Each number is 500 + 40 x the weight over the matrix's rms, rounded and kept within 0 to 999. Layers, rows and columns count from 0. Numbers have three digits each.

# layer 6 MLP gate, 320x128, rms 0.227, rows 214-313, columns 0-63
579522544508555447471539432507509550496489533449496493465509480501463521497499522516471462429533460489489432519488451536489457473501518450471445458459536471538475486461503450459560472505537507
525539489506473514487471490574474437474474611455483503451499566481507536549440463547536459530557451537481565531517508480510520448452430573467413517512572536507437419476513582486497567494524501
495483522458473538496437538549470473423477516515452532526495551506519498531455503462509426439530498526537476470449492546541459511532581516485571521465429515531506510480549465480455556459485469
503585492473499431435587442460521568454478493497445506506473516484523516447459505468531447525473488494471536595531444496532476466471445537573521467512526565447497494528453498546485545454530594
550518500480427482530510513437441434557513521471532549477498496484397589533454549441526553506491518518519469525437566512439438499617536474532471504455436556497460407492538513520426487562529486
554475478526561479513561451527477496551531461420440442526495498498506576518422506493504522535440484485497562522514472489460476509456523575517510539465475415517563444482519531539541482508538456
505477477418458485449428508526453495531453521524460505540431455508433456519496495485459432519535505513495492476529505540528433567535476474438475484536560444454528486572442510505457526525562511
460518448524488567501467542509516413432475466522492550492540539439478537534348503471453427527515545472499474515498506506553489448402496442554487540436546497478442468544479566612512559497479485
499484453552476422537564454455440480543478433392548494556446473506555514526395498552486526486480546568466481434505540536510526511540406472505465506445515526477512421512498534557526516497563420
482512516580543463475520476443506571548502447467520533548597532498454470495489547494547497536547450536522445563489482430487484497486386541583507521478509486544517504489454532458440554507476495
469450538471513479523546469522424421489515530505540516531596480496438487473519511434538472531518496489514491562548523522484496573478456515487444460495542499473492435515445551552587511453490507
497544497485498454533468508486596530495515489473521508479545474501491489531462478439467466477509486517502507479564450446474572524459534477494515444520515449452495507507527556491472519498487516
469488490468536528527618535448465518546474551585490519545511479497553476547415513509433524455550480524495496601494504415536541568519556505490490457516514572548571453542467513528509445483485489
476528549547492458493517467500512507539538484463498470505477534451505501464526508491523457500524516469502472590456542486438488507494525497510532453537494470505545585498487517499487529549518496
521498455554503487474501467513516478523501507476505532483477565441583404511500547522496525569538522471494516536557539486472480455516533507475538449523503497503537504494455532477428589507469557
511577504495489450489497512451478522486459377487435523544474468506461495459507543489463440496545477465515472582514496437489489544502552427515549513551473502519506468537544490479415546482433414
546475530480473463473508460498528463544516562559463536463551523459453412485424546449469502584502518482507518496526497468553483437471499509488520439456448479495511445512452496543523497576480515
525468420554511549536547484515471541466494519438467489467480516493550495485512558488657506565525544494519555588518488474510495478464511501514548461429488564533523460424477514429435485498490494
520482473449496511505493587525527500497437520497512463552480471512597530581477505557510479504464427471482514532491463492451455461515510553433569537477466502542470503535457526491473522492476576
519525542460519522480452506414482536462476513479466554544513469528515463580524582442530499436443477530483426504497463502432498509505450524449532516560489434544479576498445492503508493548468487
499516494519479440551512506569506456451492534490550547508532494475554536436448484493483494553528489476480533478368537411525540465557493559482555474555434528484523498500473463580519483505593445
444480518491560464473501482437513462505526505485474510560555546477440490476511470549439532519509481512512477514411527493516578472558450513498412501466474505588519436500492503496517492519534509
475537551535549468479536505546548466498452481479501520514473490471515474506497516501534507450546508507474463474498494494510501464497484489507477478537487459481514522491522522513483524427443464
402539476547459504436454458468449510569442451525531494506541545508478507490421506473516476422520586537541514580532568499506473457477509498525508452469501561487378415471449507517416523534597518
423541458524444523469502580556499534536529560495496514445500470449515474489443405515526504565509486533430505522497452560503543449468449532534457494459548538487497501481458478474502523499508576
471450527500533518436527518537472521500601512538555535570475462407523471587510516440496555545583543529465475505465510506547506489547547506562550481504537507534429540508492483550495510539532503
440518523524529497499574535440479538483455506515487497498468516484515535552506529515492553495501453502509509512494519481464526529518503512526468508531520520491508488485417498508527462507499478
493517515441514495502513535479481548511511496504560473491551440482521506514495549485522508520506520452465542479444530483470503472559421505496524498467488518423464473502464505523524526535552518
528493436535522401482543430539511472536538440451514502516487510522488499575537482510433504519482546498464417537414520499477495492514429470533559570526535523475471433519595515576446482523533464
516559541472477483517506562550455556522592527493476495458443540498482516492454485567491447527439469438535447434471525500504524472456519493480496383548483608543503527511487518497472518470536518
529546539547435430505650446553519418477445436461531542516512471554519506476459494527559464583483596463453477527595507496455531511498453502449501502553591549451513424496517460512543489477475455
493447404498533552444536479498482415427591486549533453466462534434507505577490526502496416500508433416460536524446502505586593498504455555457485484440525504433500585566452503421500522483590485
511544478462510509483500460465519571456552491480500484511547476483486510532488478522480509459509534461535490483511500518531487535501552487524494521479548517502562524500530522438471489511501483
498510475514461520525494525491562514501511554494448487467516492484484516532530509473482544494515523476437530465465503408491489511503452458531469464522463496439502545517526483502479450515476538
444470503475490435526456431545605558527484525403462553489440480580514460518432440474484512515485546519528533480534520518485543472497514506441469513455546469449484466523502583554483555499533473
486426452486526487499553481530447504488443482572501452502440490514598454445431457440465525551489440512574516540464446521493605521545555419413473511415519509452522497524485519533492520462521471
427510550476503519458490448433541500520566425506446476504548540509543557537574508510482451524543578491441448465483481498477527587451491454530543502487530469517452559485480544524520473494494429
521511448530616462518508501446506574484372528533488539583450515566506407484492467474542461470537481486513494472509478470516577526523496529533522499494498494501475542456465543481486447508458538
438504521471472490496609508472542472472583574534547489532487405587493524476402479473486558451489542485564407576489466508474515507474516426603504457435503556479466529524448498486455532606435425
459512489484485535487572474522494511476553447525572554539436552488461491482457529469506532502507529471514486499475512479442489464505485469544509500501526449463465486480463416563499414482393439
502518521565542490551526512439475470587477558462456496500542540546519487515462522540485460465530447522453455539528514569484494487541507548469531525480500471488446495500603549469479476585562514
529599487574508542557469472530556517523524537544582408477519520533473527518393537521503502555533539376499502491487547508506471493519560517501541513533472463532494440557453526564492568479487469
563494458486571466554578453511523460482458493471514540434458509492528553523523503529548506435487561493488510515521560418533480491491504450533489562520536513527439477464483514477460562487505469
528491444556559489559455544526581460540535512469496526442518573444503478464517525391546536522505543460501463521475553539486441465488537502479495490519425454511440506551424496577467519592444511
510454427546535518534434493486445524452492423448511472439499559499553410536520562488486529499601515408458487542581589470514432554469579507478522542450464525525479584506520477477525482521523479
474527491474509523527499510504475509497496488518486513509506497523517505494529532454519497501468510529517542482487532479507507486461533482513513482517505491476500486483471517526508498496503489
444482518525507480510518469495460484545502475516414503539524539484462537519479485524499532507448465467464471454522492498504499548484465469524480504484522526519464485508458527523496455510500488
392560492453522457513514450503429548479471447475480511493487525504437487577436490489572485557554498487487481475496484488571505421460400481463498520483523509482459422523533473468457478573564511
468483529525500484453484547473531567498414516476455496537505480584529566503571493453485525491518533504553459527519507492528513475472476516547508542493442520482486520459555526530516522500491516
456484485561496515505643510564447477510525562389468456474569450494481531469513486462565510534509513535454490495473582396529506455452497512474545434503547553474546443475476531565467530558535509
446478497506496492439580472516526590535477565429459482465429520511530554531558512490571401532490564499496438521443470523531456491460468509481578514569470450537535470523544551481525496494506434
535519444480571444521513425462584484492466478428495433534524522521504481466498563567519451544575444447443467505485518487482453456475466526540544522503526450503485546547499573475455547591436542
499546528492521482534535487463537480468537507544552513498469441486520503491478611473471536575442415498538479456490574535513468499468540451540518533456505428529501567462470537532500575505534584
490456482474510483478501533483439510533519492616564514509499490501503484444493464499494469459518513533513519534501515497507482534479484543550449466484520523435498487525426497538474517516579459
540476521510522553500572472535476468589493536439487511427509552531476515445468458462491471476485499551504422461508538410565524483514441498508475487484563503554499517422444481460504498494470560
474473491447515541489521454512367479537508475565501483509505490468461542472505495513527492511503459495551453491425576489493568529525448521442458452457498469538492460556493514543459427400496474
454482532445446586545472558472485472532520552525501467498537519459457504501499488483474518522537503446456544453505452550515503502490559518504529511534546435503525509557499481530471537478472541
491459410455487556507484455455407445492519507463458426532529532560546514571454488502410524501449519503567529409464458482452500481487531516488512450473523515568465576496455461461497461491525451
515459486512551566525472480535483489539489578516463469492480525455457515480487491449466461554552456539580472454551467494409500449581570511466455557554554453497540476538497498541532492453450481
489493454526489518473526508501499496552529458464480490542466459450512500465518492554466519468419450521473599447530499488568506437503442473584484491553523527493485532526556515560517531495506509
472508521499547541430533481545538562579425491496452553483461456513569539493541506389534468504482529540518562451505515464555497482542516526501457465458505510439590540471501461544498500484497406
511503470491472541543513394566470460499463507547458452572438581466492558512456441424464525529483497491517418510558542517509585581495514534572486479501516541481524451516515477460409549529548456
451481481481592520488532498476546503448524499426476469505535459467530505550482539542507472496529458482567450490519552491417480542522499463513420470571588548506513446535455525577503541540555530
523498511479589541490468454444503488529541492499511527551453562524475528565467518484574440493506509511504544461494492555511468503577488546497469594521575517518510377492544559444505477472549508
494482480559481559608489497542457534489586477536474451513556515539465503540497584458481480413514584417526457519423535530468470505453457516504490463483502436513527496550462434549520434543524492
418497490536510511506444403531487533507448495485514571493509492556506480500446543521455484497500457480546453547534502412435477517522526494467431502513495558551502512596496498579514488498489463
458503462497452498538443479515575540474546494511508457493473574506577554507464501509570507419497532476505508504505471485517460573542525508443518592490506479528498548525523551517457497496508458
533521493441468578487521444549542521500534542481550502504491569391495466466463541418490492569490506404487449570592456503469556538477497524503490488587509499534523602499494382523486429593459456
458498530503563480597524519511561508474487487478531530474489463519526536535571544451511457475459468503406533465484530462519524448455454548598519602546536505531446465427478495439455511499537504
532423497536471524568531504508465422479506567526463508503571519495588570520415459534506532545567470553501502473494489482512564461431508566400496428539510507536522487440513478517484497539580495
529447502521471479520512472468553506551474481517557464520478549480529500519499519517528485487559481533465493519465438539445496455507516454478457441602457474481480527488476582464467538446450481
534506538488499462438474524537549459515513544583482445553550498501445486522555577531559514490532581562475483504478524508514520494467424583503510451496503479510455436533424478548455539546602486
532496496489520467491537535477492517526432518525471493509578473416544509507459504439515521446557556394513450483558530468454495448512549512529495567488503560477502539578490462522460478519518475
537441427508476464493542485451446444573535483545492505524557437498479547548433559460487524494515464491484449518449553494443503560536477462450532442527486509470563456521470542530459520525550496
537549518490438479454476512469527524524523538524451443481537507505532465480462607508462529449486491492457490470447508529498483481519447464565550517507536479553468583467476460510531504481541425
534502465525462564533504494505545491495491522498502604561441530404478537530550470442529554461411482451423582519509523561487481493525478467450486507500569506489554534480517516500482530525509524
497502533524509497504538468466471478467471493559461446557561556421501499441483555517535480515444539564558609560549500414501481513456532478500496531474506510459519479460522479462450513449490526
508449506438469512472567502466519548514500544478533527553537519523483482525514535501556461562527462562433466487430569467515506516458508491547470452532518512505502489553571513518547522500454437
527484352454619456484583473442506500503455500464524498432544467514398468429477603483516480496493475542449493530492449521478485474441470418525495494463485513495500481505496548453503526513542522
484458410492535539452509497520524498462488461499439562466528511531539498456463532479533471421523475511470505490541444464475541472449551523554504520533604527522502517518534497463496489521511495
506525536547571426525464517494519432525500485498493515477555581437521502434403465503417460540484515483553530469552524534470410514478556501470503512547456583527493462483489436424516518440517490
468496471518475475558489484456507463521535496446547512536511550470524489477492491452412548459488571475485498518573470492431564496481550507437488518496472491505493483487420568441475559558498492
469469526525480530498471504527520455468618560532449546503526566469489459497438498524503526452455503553499448509481441544494527491432455577493524395451526497485455521436417513475461480606517506
432455508467473488482487358609495544539452543512499373545458510461455497501386545497495502442505461475509482556512478458537556538500535495452568492538504470468539453493481545558514519530459512
506463537494508449541534496510502498505459446458489532443431481469546449436499472487518480487564541556451490497487475445569466483485451492439491480514468519547531634535472486573432556426489432
480475450523502482426496490466460504437495504501473473477514555464488518441494505472552440471490584497484470483515552571461560508522547380432527449505450504600469462516481464595473503475578592
483520494446513457523465500461526504562476498466474529475495473493520534492508531497413514501451537479470466480518530516499444470488557475529461440517517471590505508520530451490498484507491541
448478503485518536513479449485536516549482478498493488515476542476438527559502439498498552549566522532525462482468504447515534537480543555491488484470504486452514462489476461478523456544510491
433557433485478482494517494519492567472503559483462493505544441509510506470507525483490533447525446522430503412485565516513569444528480496491508487425479458492485534509491494527522511559464507
494516476497469430535501459500498532576524485490466485522478570520455543496441498455492467547473502469515482478539525427443446530505477381472521481531495534551523518476492504542516480511517452
465458426511491544438499517455493484537507496472491512511465477544504471481523455535526554528478531590482405474487512439537463495486546540468441519477479517498491473480476541482441539468541520
549526486508531474526524482470456473482534511501457496473544538475481569466539588482466441455526510521530500500474548488518562511422531506446522495517441450530534494497503500523538553518513479
564518434481575544547535515494521484454507530440514532484529480455473472525509548481532529564453528498505588462534530438485508554523550514537431425529499461509505483501413446457543590539499471
519467561478513493546481464532518503515501454479478519466510528510514522533511560511614532485499515520518537519471527504538445562488458463478577505514456512490501519551575456515439536526502507
502555487525485519540493492476443523464457505440485548426585553529518528532439502539457468480458529530440477487475568466495507469438459524522413536534490459459592412494515505471539539499441499
509532498527459500501461457470481437547534447486486482579517481515471519496529509512526531471526546568531509457483477522507552497576483485489570435533532530533492549631552513484483505396543479
495437383537521600533542553449487553577529561489527532513478531520498523425523531518549465499536503437457419492525442492507482507575459515434543503453507463504506509495575487528569518479510496
517468535496440515477507567530538515487500491488491560543444545508520551502418481574488521534414505501540529524517506500490535511451545493468506411477488520506542535393481499453511458507503492
456482559555444526571545528473473404560485527487468500505517463517557533482410530438542554517513516453420538540582482462475495548543470505507502478473499520582510500578401416417500494533516491
492566469575550473555527434549490520531492475562456531474412399544505397530454553628514451497478515536496553518505430449541497456535522509505494507488499487428556481503464522548533498434534514